config.toml
hidden_act = "geglu"
qk_norm = false
warmup_steps = 232
max_seq_len = 512
Each number is 128 + 24 x the weight over its row's rms, rounded and kept within 0 to 255. Layers, rows and columns count from 0. Numbers have three digits each. The size before them is the row's rms in percent of the matrix's.

# down: layer 3 MLP down (transposed), 832x320, rms 0.0369, rows 701-755, columns 0-79
# gate: layer 3 MLP gate, 832x320, rms 0.0456, rows 702-755, columns 0-79
# up: layer 3 MLP up, 832x320, rms 0.044, rows 702-755, columns 0-79
down701 103:146113159100119159129117089150144109157132090100150148113172098126105150141090146163136138112135123110117115120104139119135100112119128120138118078134100135156092162134161128105142128120095082100129135142113143093143107116121157112105118111
gate702 101:166123130132170122142132136181145098119140142185152126168128161153125143116113132162099131134121160147109134152127115142122136167127142133121136102132123093145174165147116152145120119149089105111097131134138127107146110110165130117136131100
up702 101:169116110146131136084124144129117145131160155167154161133128092164153120081117110131128119125131112089158119109131099135143107143122129109127133130088105107109132118136167126125108137098142105117154162108145087086115087131152108061144148149
down702 099:159144159143137159106153105125103146091109091114117133112072101112165125127121122126145134169157116118148087142070147127155115163115116138107091155121113142121157111128159100104096076091137101100207132125099149112122152129153092128112126101
gate703 102:124112126139115105131126138096116101118186134130137081117104127094090146131119127156117113109093181078145124134166137120150108121098112148139159145165120132137134121107096163107154124144167090139129106104082140178110110101127103096127109135
up703 097:103136144136156109167112128109135149088140112170107108142129173101112156111136141137121114136113102136153118145138126157113099139131139108114097103112122112132137112080147072199136119167132160089114107112113133111075148129137136085129100129
down703 098:106111104160104125170170145127119153123115109147132082140157153147119105105128087080158148113182103122141084104144090154135139139136121107145148121126151145085134121148185105121120128141123145175136126126099141099111153129136062093158131165
gate704 095:098149129117102108158093117145139114106150131113152113129113128077091132140138079150125172082093144126115127123154117135183113127169164136132102160102125187053142140084124122131096122126127151100125133124163107149088131111166134111151148137
up704 095:111090095095169170101173099169093098140117100113118094104072124111153140085096149145122157093116145109092142112150096114125129098122130161168138124115069156111160138121126113133135115134135122157129124102145110150134139185124132107136129126
down704 092:124107121126128110130156071186104126156135128115142106125119096087168161138111109119117145151084145128131186143123135120087112094141110160099146120129103168112149101126104140125127137096120118085159075090103086171085152171142152112123113117
gate705 093:142137128160106156135155146093096126096119142158107138147143149083162110120146145150149118136134082128127177136141125122150123114111104167155166099103124148076111116126163148133097161149138167146135121135159160132120153142138117108127134133
up705 094:104154134163137140107143111116143136146117191112148119090138150102139128170141132136119102185098164111131126137131148116161131124131131111109146124074152123195129162140150127146086121130137143122132112132142145137146083113150152148080147132
down705 097:159169121084104118143149123158182131148144125148143099126146104125135127124108129132124133111147125133179138120147132130160099138133136115167161112112125117129146148095129122143130126127136146142113123127129107140089135144120136133103128105
gate706 095:153116117130134065088137125093084143146129144166113143103151136104104150093116137163125124162138138109182157150148145105122175143109180168178138120123126166144102127126072135135129100142140148108115113137109116118120161157107131125085108146
up706 099:126145168120131132175169148134105151106117131113155103176121105150138134110101116161117152103114162129109142079121122145142104100135091186118109132111109106113125149148167082130145134145142096109124144084147121118122156105112097147146141107
down706 099:137154150108152137122128154160114102084119151107187137150144137136127140091102136129102118070152115138073078094146088139103060108131077140122122135112073103095168130141147098103154113154111085161088142146143132135128164133086123100130155126
gate707 102:124163173139120165128123077114090150144131094106138134123081136114120133176103147137109136136179102142143122102102141102113139126150158120137103134136137135146097149099123127109135187082095158101156129070132153163123118169098153151117148093
up707 100:131096124152125124106105106113107122142119177097096145123091126090125156139143156159149138133106122129145125107099146131103133147150173154150149137147099145176080128087138151174118141170107174164121154093183105133155157106103127142134158122
down707 103:096142155122134150091105160116132104159130155118124125162123148097131138138155158119114112154143119166096147104142151149113150151171141138130161158122114141124114153125119122141134095172108161176144135162145131082120169154090118119124105103
gate708 104:085141114113120175085131166121122154117171133140117110108158130108113137132098108157171118123169127149110143099109118115115160151090113099117126113151118075101126144144098089129154126131146125142115168122111176118110112131112098153113118141
up708 107:131150098155115143134096120129143149104086166134146081099177169133141163131139135117146163127123086122166129096094126102131116107150136117133113178087159110114106156134131080105133095184134115115119080094098130122137106122138104094131113164
down708 106:136106098138163134100111137163155166115131160095158126109143150123108122153124110112136145119090133111188152127148117135135152099123150118133125165124118085173138140117126081087166091171176122107128089093131129216137132123149151134117082161
gate709 097:178092145149109138157168116142137133138139159086089127113159102163115150141152092120128153143149098112144124134150149136094143106199127101141115137095117150083138141127117103141134100161127106146161125123122087184111150109147116144117125182
up709 095:121198153126110142122151125130156110127115151128107148108144152115183113109147112170104116080109124113171108159124109146156069132093116121133143129087133143172132137135128158094190148139159142110143114127106133118118108129124122161099122142
down709 099:119103103160132115157151174085104174193164114122133153136150102158160132153146118127168099115122118145160111121112154151141120165160100128108144121131118150151129145156109118103150086112115162132145133110114129157105095098122095161097144096
gate710 095:115126157160134140100136109128116105122109117144141154060075141121132135114138139126126123117111130132135120143142152082167134145099161133150160143122097130140120175104122150136106126105115114159092133089146162121180090155101160127105113133
up710 099:115152138103122153081140132129114113129064145146142158093154127137180134087105143094099138121101139084148129086128132123141114119109108188174136101168073126105128094129145125096105129124122100119126116112122129106123157094132149139135103112
down710 103:110160080106096127137178104104119118059145155140171149128141114117148141127087121112131128148138072129125096112112135104126128154137121129145104112131094167102118097118128119140136111147102123157149116097124135095082138114102147149131111082
gate711 106:079134118129124121147150078110121049106139178104075116113138133146101125124088160072063124167105137113132129129130138073155109122133142157117078123121091144118121121152115169140152125101102063145114100131129152139114141131180134118083096097
up711 108:118160174123113116135095124115131145131107132123164150139140120131081107168162120121143111112132130145126082107140130165143152117135134152103092103169144107108103125151125059112101117154144125154131118111104122127155093131104074097162131162
down711 105:138130136107117144155147150115110167122122144118190145173168098099114138138115115150170136105204126131106128127181108168135131140126075128105102087112110136151120110143132078121115135128135144136138131111137105096155114129116107105123116160
gate712 100:082131102158147114144132137130141141101142105120133164106080136067113088126158142160134138130081111146119130145108118128130150137109127107160099105167158148147144099136074157150118117119123124144096120154157081150097160135121146174106108127
up712 100:118163172165125114111094096129144085076143128143122143110100143136095140134123096110111133130107083119104137158126103134115125148149133152095141101166120135177129125102116179116112130115155121121130079114130124148097116069152088150134120131
down712 098:077128117163094118135138138133111129114098104131164098139082122136135129140186092136109143134136166136164114152138119147109118141151139158101125083119152148113133121157094143103112148123130117157130114103109132067082156118108119110095095095
gate713 098:149120135165112156141108115093151147152179168164147125131142071155138182126134121123132091121163127150098134135109151125124131155118103107127117118169136132109149154155139129124148082108137115131134131164152181124124165140105146112124098099
up713 101:142074085106115127129121126120113116107089140107134131159135197099138122121121109109111136116093117120171136155139164123093126132141157149150125137085106097080139137127130183115160131154096152122115134143143134123131099131147087108124139198
down713 099:080139088131122129130126113151106098079105129127161102135134173116104140098134119095109125137148118127130129136131084129090123069086135173157134146117113100145103113163154132158135137148164156142103125129154110229137156084121127121172165150
gate714 096:124140124120131128142098144083159122115119163138124152104123149160118147130134117136163174143174067142100095112153184134104161145108120135155141133115103132093170146135138136119137137157123126115144116133107108129115091158129094128138124119
up714 096:165132137120091101139099140117117111134109141165160115127142152102155118129081156133103147120154099135116131152129132152111116128094123099122158141134094097155144086064134113137087165105188142150103163115125120139135115183098082088155159152
down714 097:101156151111098108080152118129146136142121126117166127145150139100165127091101170110121153088094145164133178154143149154136144159159124111105108131155131172129083104127162135115166121161144097145099116156121090158138151082133132129116157175
gate715 101:104107146142108150092132139172161133141125143143170144114117109138125148136107126120117148116119138137092121142080110099065206133112099104094152156117108121129139145152107125147124132087112122191132119145088104118135124156124153112142113090
up715 103:115107118106160178154119171148138111111129142166189102148139130128137123130104145143125093158114180118143154076112137147104130118133129146124132124128139131105159120113152120128143139123141142136093101115120104121119130131107147068141112177
down715 102:133134189117128165160098120114143116145138094114128115108081099120092152148151159111116137132122149126085124142152160102106174110135128121167128156135175150133135108132097137131179174113170142109166136124119143179109108152119144129111153158
gate716 098:146130169102150123111154118145098163192140122114124130110125158143127126112142115141160106152151133126145075118166139143103149124154113117086125074142098194114120104134130109133132104088137130126174187115147161083197115096127123125106157091
up716 098:156128106126114118115172152126131164107145116092169137147171127135116112098108128101146148118142114102147125168126166132111064175128117129147121139118144129119093142180175090102136121127160192167178106158124103075148169199090126096107108090
down716 099:137096093160169068131122089150137185072134145154132133157139136092156113121115130117111151122147114173140111131119130115147103136153132091147094157124172131140124163122149100108150100097134151130127090171113102146108135153140167170113150170
gate717 122:173162159132105108151110130131131119047146090159107065132086142105133174099088157111127131140134135111157157101196141155128117131112135147119095156143142132089163151146101178134088149100167111149130119147076111127133143150138116132108152149
up717 112:165171180129135119126165121100137121061129135222106098136121167144126116100119132139104129133146102125133142148168143091127136069125128127098135105113124125130128133106111135117107136136151103138097094100083138131128109155175157095162113172
down717 109:124112111130140126188116133131094128225113151108145152132112059131133119150173115094122150112093120106144138125091125152142134134148116134143144108136145086124132127099128137141132125141126121124163121112135139002130114071104087094143135109
gate718 097:130135058108119112137134127096122090080129127143095115134133180126086166111098135119114110128141136138122128134159141119142194144146082117105129161112136117078139151112114119105142144116104102116148116164108156112113132151130087119148116132
up718 098:131106153122153136103152120077134128110088119118174139156124124109123112121118119139126158104124128104200158161165161104159149128092149128158131151154153117156117134150130095140075157106127176127093145095144146106135113110136103150114126107
down718 097:128113138088136147135173136093145165120125170127160159152118112118131120126116090156148133101118139113151156151120121139150094149147185164104082118132083136136143111132135098155093120133163162124146176085176147102126074108113132147159121181
gate719 103:082142144143125125124172112155101118172164144104146145145161108126129115175146130149121125114088122151126121130120086093136168145132087128130133118131083141136108153102125137155159145126146169155101104127175146160129124142107088141112157138
up719 104:179195110130148105129066176090133138121141128154120158099090128131113085137124141086133135165145119145124097109140140145083096083123133150106118134100152070142147094166127154091129125159109109133108126142133144159118144123132201129136118149
down719 103:144220151128118115125089109114154138122147146139127080104135131117157082127094151178131146138109143119122123105118108129111102093144133161155093139096128117118127158137164147096110109149139135112134162127130149207112123138126134084103111104
gate720 100:115108138151116097118104145107189109139149138072167115138119131149139124173113094139075127090129137157123115162100095089088149134152141098179145144105079143086107133138093128097124124146108127136154123102128168147114147120136132122135133131
up720 099:126161144133158079085149149120147180131181148096117083143103134137098141134151134151086167103150112126121099102132097093127139126118126098126141140110091118136130144155119146108138128137133106153121109130116117135103178168156180134151117127
down720 097:089114144127146148148107154136115149155137165110150143120070135138147089124128152149099156117064154136065082093159124104124114117102131168123099142102095124132143110145128160146101176116129143139136157125152134000124132147149158160163108113
gate721 098:119117159097102149122109149096113126106149121130123136112149123098126153123119162182140137142127093083165152138129116126124155153153139169168115116143143107129132122073136139109148073162124160114119130121151141097123149135099137136145138135
up721 102:131123092135116126112172121155106133155148119098129158134128147119140103095122109142148141109093151110143153068143120105156124127137083098095103133086144097128136128120121086186091135156116108088117143096140169157126102119131131127163108107
down721 101:145102125129100122097111106176090120096114135111117096100109114124127128127169142120123112145110165109133104131129138120179124125117115120099166146093125133122124130129127125186106137158107111106128157093106111163134087111139154144119064085
gate722 108:115173128142095088093128142117119127092134156114123107158116134131137093119139151152085111133123158114146120125142109179108103151145153143134135125186152177111124146128100144130106160147112126086150148127127117132178115122128141148109098095
up722 113:106117121122170105089151154116123116111135159119112146137089152120086126127149108098132119096102138137108119148084119145128104121144145077122144114114168104165112091114150134131141167143116120133141115133127160114112187174122134127121119090
down722 112:132081135099144152133140120148124102120115127105125108105118135141096132119138098110134146144162132141120096125146112121102135095139121101117138163107157101124120089126086104106151117101152120139128110111169133047118127157097115104116090141
gate723 102:113100154110134100118111120126119119080154129109153130118065150153090109139147147108117111132131135083101148145129103111152085113159152148107134135127157123157178147114144119096171085125163116098131161121121154160123123123146161145124134134
up723 102:117111111117115138146132087133094161166128100093159129159128128168122116115124117128119121138137108168154125119118118177135113126139119118166159148104106136141153150125130153108171121116163111075174145171174156122117143125105111134109168098
down723 104:160179122090099105076089153133091132095119127132104158132119102136138119142100145142141092136123165179140116140169114107178143161135133122123133182178122113137141136116151135141092098108177157150164131138158110155115160158118118106113154126
gate724 097:140126126140112151119114131144167108088125161089170134129154159098106104083113088136122160111118180110157128131128183132105132100136161110133124143169117101112182113123144124131097125159141133097112126166104111122107127150130087092096115116
up724 096:154150121150110134102125137110135137138151116171158116162153115130096095121118112123102140131135140147125175096157134147097150152109135124189119158118119114103119082099169129151148148091146106148106130142154123127102162171090091094141173085
down724 096:116139094108122150142090111124070123186141126102131138138143117139111113127130121091090168109126150106162134151143086148110162132141115185135124142144119154093122122087140133133106162135125133124147170135118170134157131088098143108068092091
gate725 101:134134166131123134140129118156112165127153094134079146099128117149071140097062084131165113135095115131149162104126116109130094096142145108136127160140130160124110121112135112109129141119081116125129156106138091156129116139132192122116135129
up725 103:114182144166116152115160152107128138123139151132116148128153176125129148152160199061126089132160136160089104139088102152141107132110130107104149136109093119129130146111120114125157127155143154099135135121139124121128163131080098149194161129
down725 100:161160138100139175132152065090084154065129170195155141139122134115115123193168141114087107092113122127139154106173112100143104153138100104134121098127125122130120134134092150128151100147137123114099123110100148209140165111114108120162141180
gate726 091:135128186094099099123150127139115144124136177104106144101095127144127101100164123169117104096104191120163162129117113167133136125108157135116156146124104106146127129118076165096155094090146167137137128115117124128126111177138093139122120132
up726 093:125135123084134107138067149080119175116129124163073147160146136110126181144124063127147122144132117128122172191134135117140174145142139158171120152141120093134107107088139125102120110111104111160123128091092136137131129128159141084123129156
down726 096:123102116113096161092147171126129148117127107161092077103110100134089129152067121149112150145101127120171137156112094121118115115087123144150080170128136097155121132109140138120110129082150167175146159124102153095127139153053106104133117133
gate727 092:097153158146109105116104091137131141115107125152127123125100090126145108125113143119151127105093111167096082161116124131084119155143113129114110145161114117154164118141137143125115176106104082134144143114101113115168100126107096152139113177
up727 094:119132118142137094096120104130149127145161107127085153121115161130128157118117109092106115116150134102109127121141183126188117133099055115114137173073123113172168127140103170105143123133158112134172125111143121169160143161149070157093158096
down727 097:152087149162140158110121089181145140132126137076127108151148131104156152110124118129117133084101118107133139156131162141108134120112119090075145126110119090122126121141110114075116140125117131135108132150152135224120148123166156131159145135
gate728 096:125103169178139088105170101178123099117168168131083064135107111144133119131182069117106139132126124127084100107147086136154140106126130187163098099145112098141118150148094133121115141154110116113106152104138114143152161155165177124117130150
up728 099:099104116130140139122093158152139133127125137158169124091144108116132133115115115124152135094161124079124166124080127122129122160132106066110122165096166156120124163138131139136120133119114172170100158158138116090140101159123121103120154141
down728 098:128142114158125147118139140122143177126147116119109121158105145168171109151145159140127175160122160103115118141098113148118149110111130147079132147112155147126153121132106104109124119108136143138193143131102146193096137117137132132070146130
gate729 092:153150114097116070115101147121122108108141126158150127138154113082149110142134127112117076103096100134155128097108136087125142168135157130171126140112142125111110195122095126091136112130120115126102104126109129123089157134132181107128167145
up729 095:137125109147135135113185152143090141131115130106124116142129180111127115123124154157127122108118134139094114131131125093151092183098152173099181135099138122142123072117105153113103153084117109157138112097139126120143119173084149131164117162
down729 096:099128081150134100120183143185124150193142106100128122085161107131092110146123143141105117107136156112130127138057104085123116169095139141145115095121100115109117118148152134157126113131146139134146109135141148111117097096123153091116130171
gate730 106:136072113139156130124129136100050108123116126123129142131116097162144136153081167143135114103153094087154156156102110109160134183129147150089098105092105137162164137123113090112123079156139099113160142153158162158131128182148138145151128150
up730 105:126114094150132104140143186177110122142102132146125127108116164190171104113146147116098120098144106099123162174136111137164087104175153090110113125066153112142117108138138118151140129142149140129130166156093128166079154153157093123160133100
down730 104:120109120109105105136123088156150133169108113113171087138064149126122133086166118109128140099131105121157074120111169135127143086142131142133168163127129111133110136109102121124139126112086155126150160090108167075148118140118148107151116118
gate731 097:116151130086070116116137138126106110117146162123122136186114172153090114150110126141090140143102135138117144150113090137140163125108121091155137104076114145125146096079134152110159101098062110126162130122106150144105135124104116133188126080
up731 094:137169142138132190108155085109128125069139107124142149125075104088091134101122153119089137137165147112112153119146151155123115136153117147107170098111100109187123113109144093159120123124139111101135135107163162101140174131160091102125133154
down731 099:130120166138105116157125078122124121080156136122139153109091131110131118118145143150099113183122136085121159105211141139118152129117172135110127106109083131172154120106153107164142093154125147096129158126122174065150155128173138117132121116
gate732 098:161131125117150074075143141147147151172127117159109137135119145122131094138125101131156167118139142185155133126148131102103154116129129143138181130127151126088143148139124101147097117124141146104162103095138183120131162170098170140130090154
up732 096:069118091139162184131112139164148146136122143161136090117111123138135132123145106165107110123147132125133107157091141177129092134137132147100155120159119095143094154133156121112148151107118136114146113109155113157123170123127122140086090113
down732 094:106141153124135160141152137100128134142102164145148071101124118147123105105173112114150111090128164164128117057174165147131140125087127128143151113126128111125121127133148112118079153125122155142143133087106125145139128147112152112123119147
gate733 099:120132150116133100094107142110125151130137143139151071128135128095103162105148121131172091141126144137175111116112135086148189151120157138153155116121137137105133155151120102102194094102116152093133117161143128131123143155111159165093149153
up733 101:118105155130082127120120118120155145155174127133120082132116120097133120139129112107129112119128136108119168139145092135147157090171146138126134076155117175105132162161105097140147097076089102084134095166118139141114104120129135154130126122
down733 097:121114119138122164122111105117146157114187150110098133076110103145116133096110113124189099122124161138122125138145136120112150135124131181121108131148102130124117102081090118088120128117107095115123141140129146028113117170109160164133154122
gate734 106:132133167141130124162132141121146108125144124129121118123112110120118122168140178109106108108114168197137185138142066146182136148125126139110127126131133130139130134137161162108126130108114120173139126129150128210105119117116145119140133107
up734 106:079092117135109134137157111135088142111144147114144143095129135087099118134151153126116189118117126112136085103086154135115158087119108130099156132127098161125111127119113119125128136083068117183123134182135121095147122148123121103116149155
down734 103:100125139118080126143126155135122097156144125082101088131109128144113112086164108109134147145122104124118103124143146134120106126100111101091136123146103135104129112103099122086093071140123112090120117119159121113135152126172124098160132148
gate735 094:100134105128128100132176103130078112145115199158060127140148134094076146125114191133117161100102190129135089142121117132141103146133149136170128150108095121115106188128140153153132116126151161159152146156149109134112123159131114131123138126
up735 097:174102087148099150091143135145106100134134115151138123126168136085108113157157121125121096120143116190154106140119076110119085151128149106102119137169135125125119137131097101135137132126156099113127110082136135113098122114141093142127136114
down735 096:068149133160121096105120103123126130146115129088148157098108116136125119090125089165141136160147121163124191150153083112173147124128113127143139156145173100136155146140154164135131119120100161117097119159104091184160160106133182117119176099
gate736 101:126103136167112093117085138135151140137094097147140119105132144131088175140143129155172151132128159126129150128131127133132162135086136128169142139133115162109121143118147139123127102147146105101086138119141141184164149112093119111134118174
up736 098:099160122124109126104115118114106132147085131100137107100123104092108107117176158131168092118151154073097124159162125139126133133134209134129103092138145113156111137112086112108112093087128130078107107121135142131146148118157132130131131137
down736 099:128156100123122121121126152140105136175107108079107095099127109138108148093139138140122142125095143147108126139141159126127151114099128177120107115169149115108146127155131131145095098169118126111102129123152137081144118128147125132169093114
gate737 108:113129131121161143159165080110134089114136130124133074095109160159157106182106101095135108131143177075110132122122156140127130146099144081116127147144124112127098149127120115114102140097094121121138141088120098159119122132165125117105121124
up737 106:150151160127114098118087146102112092146146144139137142132104134102105138164149101142104131135128116149146146102114148098082178129128085150131118119146085169143147109113151179137099160188161123154114160162116125107090089160086136146146127168
down737 105:161116142123113169165107157113084113174094174145134126154127124101139162102107108140144141079098126159155120135073107117083150099145113105074120151112104151160139111170141158123133137139126131156093118131145112138107134161068102170140149140
gate738 108:126157125182166120163141127150064115147133142131104107085127140110103122161134124157128127131114106143130148158120122121139139117127157136134096106128121130149122143110141150141113118141120148132134105136149122142110116145159166079108171169
up738 104:146142108121115159148190085118127151131115092135097120120081173140145122126116122097132087133149161144118111102140114147170096152125119121101109088110134146147106101152135131143103094108146110130112147088134169152161098117164149146111064088
down738 104:173151117085088129112117131151147129141145126148106110146122153151127116126113149102147112131107154091134117126153107142135087125121147123141135171112155110137091115114137159187113148126130134128106162076132118218178104083128125149098080075
gate739 099:147126113150151147107140117150116144115163152093156147098132137114098119124105162124117074107098120143154153087102169145112168157102158115113134131128089110109153144125133077150175115158130169132153157087132120119160085125162130147113120105
up739 104:117136140140167127125136186131174105113149133135109114110130168120156170125133147116168095131168124120094153100103101102115127148137146114104139118122136137152103151118123112099121126142184137066178096116124131128126156101125131158141151082
down739 098:136116130100107118149183170119149114100092103150102110126120161131138187131103129149137111150147116135124133151157085127121136135144119131103136111136184136129099151142074133100113089162166152148162095122121153211150142109141147112138122165
gate740 098:094149129137107192085136085152157126080097193103163112125139110127110161138119125146124127102125106109113127156084140104130139127132127142112109110118127166095131137097083120085121113109091144118100129127168111165136119113191089137133116102
up740 101:131112130114136167145158089114135122154074069092133091100112097124123109150116124094104136149112074138123144144097170103156158103120120116094131139109106146105136093166142117139135144116134139091162067133139111115151086117118127090116142128
down740 097:153082148113139147136091162135108138144073129113131125145102095144169127174175140133086124173118099119123116142101129108122127141121156140100107128108119151153157059138146127152111140146091119110107129140090117039141128153089138113131120136
gate741 099:130096170172171064085131116102076113128121127150122119059156098158144154124132143130146140135150144113149141158148110101120165142135111144106133108150122119163143131107175128124135112138099141138122135134158164123097159118130116107092142116
up741 101:095119145100125121110106159205097085133157145101119143091084151115093100133160088138090143132140133108157151131108125089130082128145144138138122162129147104114157119130107108137105143105122120134116102127130136131157153132133134142107146144
down741 103:125170094150129137131124120142117138148123131097114116119132121133140126114122128145113139091118155086119122141103101126114073182116150135110119153139149131125116152137149122125131158085135113169068152145127138096117136112142141112146152092
gate742 101:097148105161141151178158098118144099124154114132141104131131134140148114107146115117145126132102095116122151139146138125111153117131116130104122097108139139132130130109100145113093093109120143125091100103156101144097140132169133133067115112
up742 104:127171161145179102067075139111197116165157097130130149100145093122108113141123089137096147104103126176115134131117141152092132112092119155118142095119094157132108162107142117112133116116099135129136112134115146123145128071101103179139122115
down742 103:125179115140158144146185085120124113133157104121120096120128130101108141150146126113141109124086127133101145100116092153109132120089151131084124102151148150115100117123100131100077101151127136123117095101151129235133141146092121151110119105
gate743 099:117129133118139130159143117136100170127171132120147152166140154135096096149136126126133146112150136096130112141122141133134119170125166141145081117111145166161081117076163167139145168145091129124183109143115097142107144083139142119097093100
up743 096:107115144125109126149122117173144140078150124130133099118176100100154128161110158166123142112080176140112133120102102145129114121083110112120123150110153152108128146149160118104136135104123147112132168110147101097149105124101143128119108139
down743 099:113148131116139111153140161131132120126119133131137122149164118089155122138124140133108119170128127147123140128104102136114123094121094116144119149152134163139126131165100134128110135102142132103127125171106096065141153158103139171136114129
gate744 096:129148082140120148100110134093164121105149138113124152133123137126122123107118148131117114144101112120106143156115138087110121140135122148130080138106144117115153180137070125105134151154133115120161104117118118108098097151157149122090132146
up744 095:143133139171114157118153117151117128154146139153076108098106084131137147117157122100111106077126130087149115101113121136157158132065115123126097148106140124139129101100114105109134118119119107118201112121114104117126125113115166117142132127
down744 098:186132128117144122124108100138133094085144133155100120156154112152138138129064147104091163128178153104128137136175179143123170064091122137106105147137146135082103105144109115120119133117108151155178138139117093078104098146089135077107075155
gate745 100:107083140097155143152143132135134135139129125102075144088141129113095126098122131111139142119120092143094126132118119115111170134142156070148120092131083105137163148131130139099153141126091103135120125132129126116103108104138078165158158085
up745 100:120103134075113120134105132078135109114152134087100156101127134136142138191106145131161123118134100131119128160103108094145168111135112097141098138141101086092103098124132091133132131119113132090176116148093126132111155130122089132175119124
down745 101:145114090132145091170168137101114142107164113115085183152084124147163112170140119133108114120080087135149158143101095081137142119146117111146076145136139123127124154138112139116120111104102113136143060145107113114110178116110069132141157127
gate746 099:123158174142135111136112142137131171079134116087145133112108115138130125213147080124130115106130140114121133115125123126132118110153080127130135163125116131152104140093165136116082143136117100088155175118137101189150110100143142129109092127
up746 098:099159101069146142132122125122086119108131111110172092084144111085178143094122101141150151118093130131164112107140164132127178135119091111165118162086146150093146167154138121127114095137135141149122084101174138122137139081096171128129127113
down746 096:104172163088112112132155145152131114095145097093151138128134117141164149120148123098119112144152094094128130157127177143087119166157082132156126134158154142159125128147123128096111116124098120130149073106102139110115129116128103171153108125
gate747 100:109141134173081103091088110145111108134126132130120149120146114143118147119138085105111138127118171119152156106106084130152114144120088140153102131119171169097135122100142128123142145085133093120127185118164122184137105081135139150162104143
up747 101:168139113113172126122157132163140145145120087119164140133169171157140095135138101116138134137117146091125134161085144113132119131117168119154144125166100120138148169117103123121112127127173113101158099145124104105134122159135135089139163136
down747 098:135122127120150085123123152135140160156106128134120142161164147129141083135141086144100132131164133120136155129142113129126101166145154139124129105165123148115150180113124114160143115128171152117161110125164118199115115139162159133141132104
gate748 095:101127116156130152136140106144104151164111130135187141092101075125135173156098189154153083139124119134080183146119129152145174134146101150110145091083101091080131147127072109108122106127146141118110120104106148113115086130122127127093135113
up748 096:098087126125173128137175106118173099149137155126133121138121107165135080134117089138102111154166143134100163124132133104136146137086087110134174086149109171092191166132101140118125105136146125099132126085157123137116104135129114093081113090
down748 096:095122133152119102136158121142094138153146126133166157120131121133128112132137136116155146127164138157138111098067095118101090081118148121129162133102128165143157115104145145155142137129114108151155145130143139116111115125137133085162135142
gate749 095:146128124122141122130107121131153104113116115116116112099139150111109083147105104147112160123114138119129110138158131121088178131087131162144117087119135173126141128149103138126098130129068129152123145137142111148081136168104144139139118161
up749 097:115093112162104106126132101140137143151148172123185153163169183111133120165177108081116153105072152139139103145128095097182126126148104122109111108142086136111129137179134135139148161140129123105112097155128175086110071138108138110142135069
down749 094:111103094119148160129117114141158144098164144130162132115141133146125125143134166108127117112101102133115134116130116143133131113102145109140130145124101133173175186136094151083152101111135096139127149106145097172107103129130149101098148126
gate750 116:112092104137154142137126095121111100103083122116130071140128116121119133159140099113121121123125130134129140146118128149127080074123176106128118092149137124116163145125073115152108144179111160057148121102160150139119130086149133108081106153
up750 116:156088132161179136206158126125132155123097166120083119116157148122137159143110138121154131085127151080096107098086163122183097092103150112081112116133142102118148126114100093154131123140153146104154168125108111115159150132128124125140131145
down750 111:128095143125112072120163128191164169119130163160130132119122139126143153147122127125129148141164149113153140099143124125158147173093131139146156094132119098115137148146137142131137119128127103089108104090141137095083146128152118141123102125
gate751 100:096114164169165123136108117147132123118106092133126116121151157174116133128113146164129132100143119170108087136082057151119147106135141139114129131110173144121136148115136167140099089107142075139155113152136121161117128148112134136135117102
up751 098:113149132137137156169146115114103080134121124132162143134140143144136139103090141113145128123134102137134117159109115158092125135146161108125140154147107146115154117094106134162180143098122118049123129161096140128166182164093149152140091175
down751 100:155103147141116114154144080135097169154107122160139125143146152134143119122162160118133131110138141132145141141133119134134130158119096130071152144131125160118153152124137137128143126111140152139172152121101125091144088160131151138101092104
gate752 096:150101098135184110117145128094174140131142148157115138142157100107126144147107129139125101138119117144120143106124145134121143132116146145136106139118137114108157177110088171123187143096115130099113129105127088160126155121159122124114115155
up752 096:109124061101144147122131128127095123140126106122148143130142121147145120145151106133130085095155090102144091111109127133153131155135146135146099126163174105121106104120127167116095125086150152116175078110143130119126141159095135105112125123
down752 094:154152095139091124148140111134118126147113110144102115143137106112149104137107156117143121160131110127100143103146120149106087154139124086116136131139159138133073083126103167067105130091107118115103105075144153212079149108136144112101123142
gate753 094:105072149176122125123143120152116120140143121155148112156212135104136160165105137164122106100131125108094110125113090095111126104117122148114116098172131122148154107124134087158102150158121141147118104061115132130140156117102144108096096147
up753 096:167117140136128061134144136079100146117082177101134103101083092121142131137116128124148166109142116110099123131121134092149118149112145131112118145164146105158141101157162168093136119133111117147135082083123102143137132117122121147128123074
down753 098:112108174134109114115145085120138165119113124139119114086133097096143116163152169144139132144163150085140153137168113102126130153118140141122079115117135104109144135103143145148154103095132116125128125083193102149141125102110142149133100127
gate754 102:160121123114110128138145168146122153138156126132119167143141124177133127112145132078172070110159114136100106144155117133135169120096165138102101165082102118149131141121154174127088139172161100150120143106098104115141129169085123100147165166
up754 101:138152141074115112136175136121116158161117145142145136068151120094163111129159132091110095105114127102133122111163101112128150130101156142152110154113102135168139126094133143131120135147146164147100158091138127123117123168131137116129168138
down754 096:128101120146126155144091154071152149131107126104128134133126166145135119144134117156103115161170113157112123125156114144110137134112121159079110102129129153129124102137112132116111145110141121154126162134142164021130118173119148142145186136
gate755 095:121170120149122142085174157127082078136129099117065157100141160093150147145128123110127185138108147100134169131140143142105150121139142125148129142138125167114110168137101128109125129119105163087146126128086192124137089107149162128163136110
up755 093:092147129125104095120119119126107169077135175091109098127130096100097074094145113139107116139171140135113147142113150131131085172111132134137120107179107121147153156103151146133124126110169117149172122109149149165182111126141148113140103107
down755 097:103112124119134149149105157126119170092126166092121132098158161132156132133132125139088081126152127146113137153125138107081116106114125136108131093092130128148130177091175143167123129088130121212150152112114075128126119126101107115151126165